Part of a small language model's weights: 2 heads of 32, RMSNorm before each block.
Each number is 128 + 32 x the weight over its row's rms, rounded and kept within 0 to 255. Layers, rows and columns count from 0. The size above them is the row's rms in percent of the matrix's.

# layer 5 MLP down, 64x256, rms 0.171, rows 51-61, columns 0-127
size [ 97  93  94 112  96 104 101  87 104  84 104]
[[ 80 173 113 122 139 105 174 105 106 134 134 171 155 150 115 114 185  89  88 103 134  68  65  95 107 168 114 129 119 121 124 118 138 166 129 144 126 147  91 103 146 101 141  92  98 112 147 149 155 143  63 146 197 176 104 104 101 142  89 110 139 125 119 172 109 112 103 117  88  93 137 164 115 237 115  90 118 169 141  90  87 172 217 122  99 194 143 130  77 135  58 120 167 171 114 137  83 133 163 106 183 104 150 142  91 144 134 127 148 127 132 118 109 127 185 187  97 158 123 146 102 178 168 156 102 148 146 157]
 [104 158 186 100 118 126 148 100  98 131 120 125 113 106 116 136 135 166 133  58 137 150 158 162  61 166 107 112 184  52 124 127 135  64 181 166 146 139 149 149 167 187 127 108 141 105 109 146  95 122  96 179 127 121  97 159 102 132 139 187 172 136 176 126 134 133 182 158 134 155 146  90 129  64 100 218  98 157  76  78  47 122  68 130  89 115 127 139 144 160 159 125 172 120 114  97 132 103 108 144  79 117  91  93  93 130 139 142 102 133  99 110  95 102 140  63 125 126 165 128 147 100 165  91 149 151 121 146]
 [131  95  95 110 107 182 162 154 147 112 138 154 118 180 106 132 164 132 122 145 140 164  87 151  97 102 152 119 106  84 177 149 128 143 119 189 114  75 121 106  73 176 150 146 105 143  67 113 111  90 156  94 110 110 112 172 122 119 116 113 106 145  75 115 103 151 116  94 108 141 116  42 114 188 165 132 132 156 107 140  76 133 132 107 173 191 146 143 105 171 172 144  97 172 155 175  64 142 123 135 109 180 149 236 107 105 126 121  79 154 166 104  41 178 165 146 144 128 113 157 134 100 150 123 123  95 142 100]
 [172 125 122 145 105 130  89 114  93  81 172 153 165  92 155  75 151  75 151 125 126  61 118 147  77 132 141 112  66 106 147 113  94 176  95 126  93 166 121  79  83  90 100 129 126 119 162  68 127 155 113 119  76 140 104 146  99 129 171 154  93 146 129 162  84 171 115 124 121 146 128 176 100 135 145  61 142 174 114 118 101 166 121  96  90 112 136 130 159 128 129 136 118 176 152 157  85 133 130 101 102  69  91 191 117  76 136 131 107  87 159  76 189 140  99 126 140  69 143  95 124  95 133 156 116 121 172 152]
 [ 90 173 126 103 122  86 150 116  91 102 180 114 142 119  95 160 131  88 168  93  81 102 154  72 150 129 155 103 135 125 105 134 185 208  39  83 152 118 116 123 139 171  83 113 136 193  91 150 170 172 184 192 138 148 127 153 116 164 105 137 118  61 129 117 139 115 121 149 130 124 113 124  91 212 153 145 126 121 199 148 146  97 118 135 110  75  99 147 167 138 123 108  87 127  56 184 132 164 120 161 100 136 140 130 143 121 154 152 136 107  65 175 159 188 141  92 185 117 192 156 151 130 146 141 119 121 131 111]
 [122 158 181  91 119 125  61 116  46 193 147 118 197  97  74 147 141  53  88 107 173 139 171  86 169  89 114 176 115 159  97 136 166 140 167 137 118 146 141 131 134 105 190  92  61 147 132 112 122 157  81 143 123 115 143 171 126 157 136 107 176 119 176 117 105 181 124 122 161  90 104 178 108 168 109 126 131 111 132 115 143 110 125 147 120 171 148 112 101  90 116 178 127 149  97 137 140 126 167  55 125 188 180 123 102 200  83 169 132 135 150 146 197 113 184  93  78 150 156  87 100 164 142 167 150 115 171  97]
 [126 109 136  87 141  49 104 144 135 105 141  92 143 130 121 145 120 149 132 150 124 144 122 152  23 162 128 127 164 139 117 176 191  69  94 171  98 144 141 124 159  63 133  89  77 188 197  97 110 105  96 155 103 100  79 185 102 140 130 152  95 162 134 140 126 153 148 163 254 105 150 186  95 155 136 155  75  81 101  67 120 196 170 141 142 116 115  94 132 120  58 115 144 187 145 105 113  62 111 163 120 142 105 130 168 140  95 152 171 126  68 100  93 114 108 110 116 155 116 129 116 133 114  89  97 166 153 108]
 [127 202 190  75 102 156 119 121 154 113 109 134 129 117 120 189 106 110 109  94 144 104 115 118 162 120 132 140 123 166 168  67 171 138  74 155  83  90 142 109 170 148 144 171  69  84 144 107  79  66 151 138 111 139  97 165 101 180 134 132  98 110  95 113 103 121 122  64 130 179 117 214  96 178 123 123 159 142  92 136 161  97 213 151  86 128 115  38 146 160 155 165 143  98 127 144  79 127 132  48 133 150 144 128  96  88 112 186 102 132  79 143 191  61 131 131  85  46 125 100 161 124 132 130 122 103 129 114]
 [ 74 228 155 102 162  49  96 149 102 122 139  88 124 139 224 130 117 102 132 102 156 132 107 124  99 139 116 136 138 133 142  80 117 108 100 164 101  69  98  83  80  81  92  74  79 123 120 135 131  38 117 135 130 117 146  48  81  90 156 139 132 174 174 111  92 105 111 119  99 141 114 171 144  86 123 152 148 141 157 122 168 127 121 128 152 201 171 178 125 125  95 134 137  81 106 144 162 112 104 137 106 130 121  85 119 122 100 152  87 168 145 155 122 117 182  98 145 148 165 101  72 153 111 198 135  96  95 117]
 [209  76  85 173 165  67  70 129 135 142  91 196 147 185  93  30 152 114 177 123  85 163 113  97 131 154 180 127 123  65 142 137 108 139 152 107 130 102 130 109 166 103 118 112 148  95 137  89 174 169 143 162 158 158 107 117 179  92 132 156 139 136 117 136 142 116 127  73  87 130 105  97 101  77 131 101 128  78 129 110 184 104 145 150  99 121  69 101 120 130 140  99 143 187  78 130 143 149 178 162  96 115 127 132 158 172 156  88 115 146 140  92 107 110 178 109 171 117 161  81 126 154 137 128 125 123 105 161]
 [145 116 158 129 129 186 117 119  71 124 113 160  98 156 110 123 109  89  82 125  84 203  85 119 131 125 103  82 167 170 133 107 139 152 191 140  88 128  98 132 100 104 115 110 106  96 183  89 115  74  96 117 149  88 125 107 112 181 113  76 108 182 146 113  64 160  88  53 130 136 112 167  76 165 145 175 134 147 178  93 189 164 141 115 195 125 145 119 142  65 161 164 112 156 106 113 134  89 157 148 122 109 162 122  89  94  81 115 142  85  81 129 189 118  96 140 147 106 133 135 146 168 112 117 140  79 138 114]]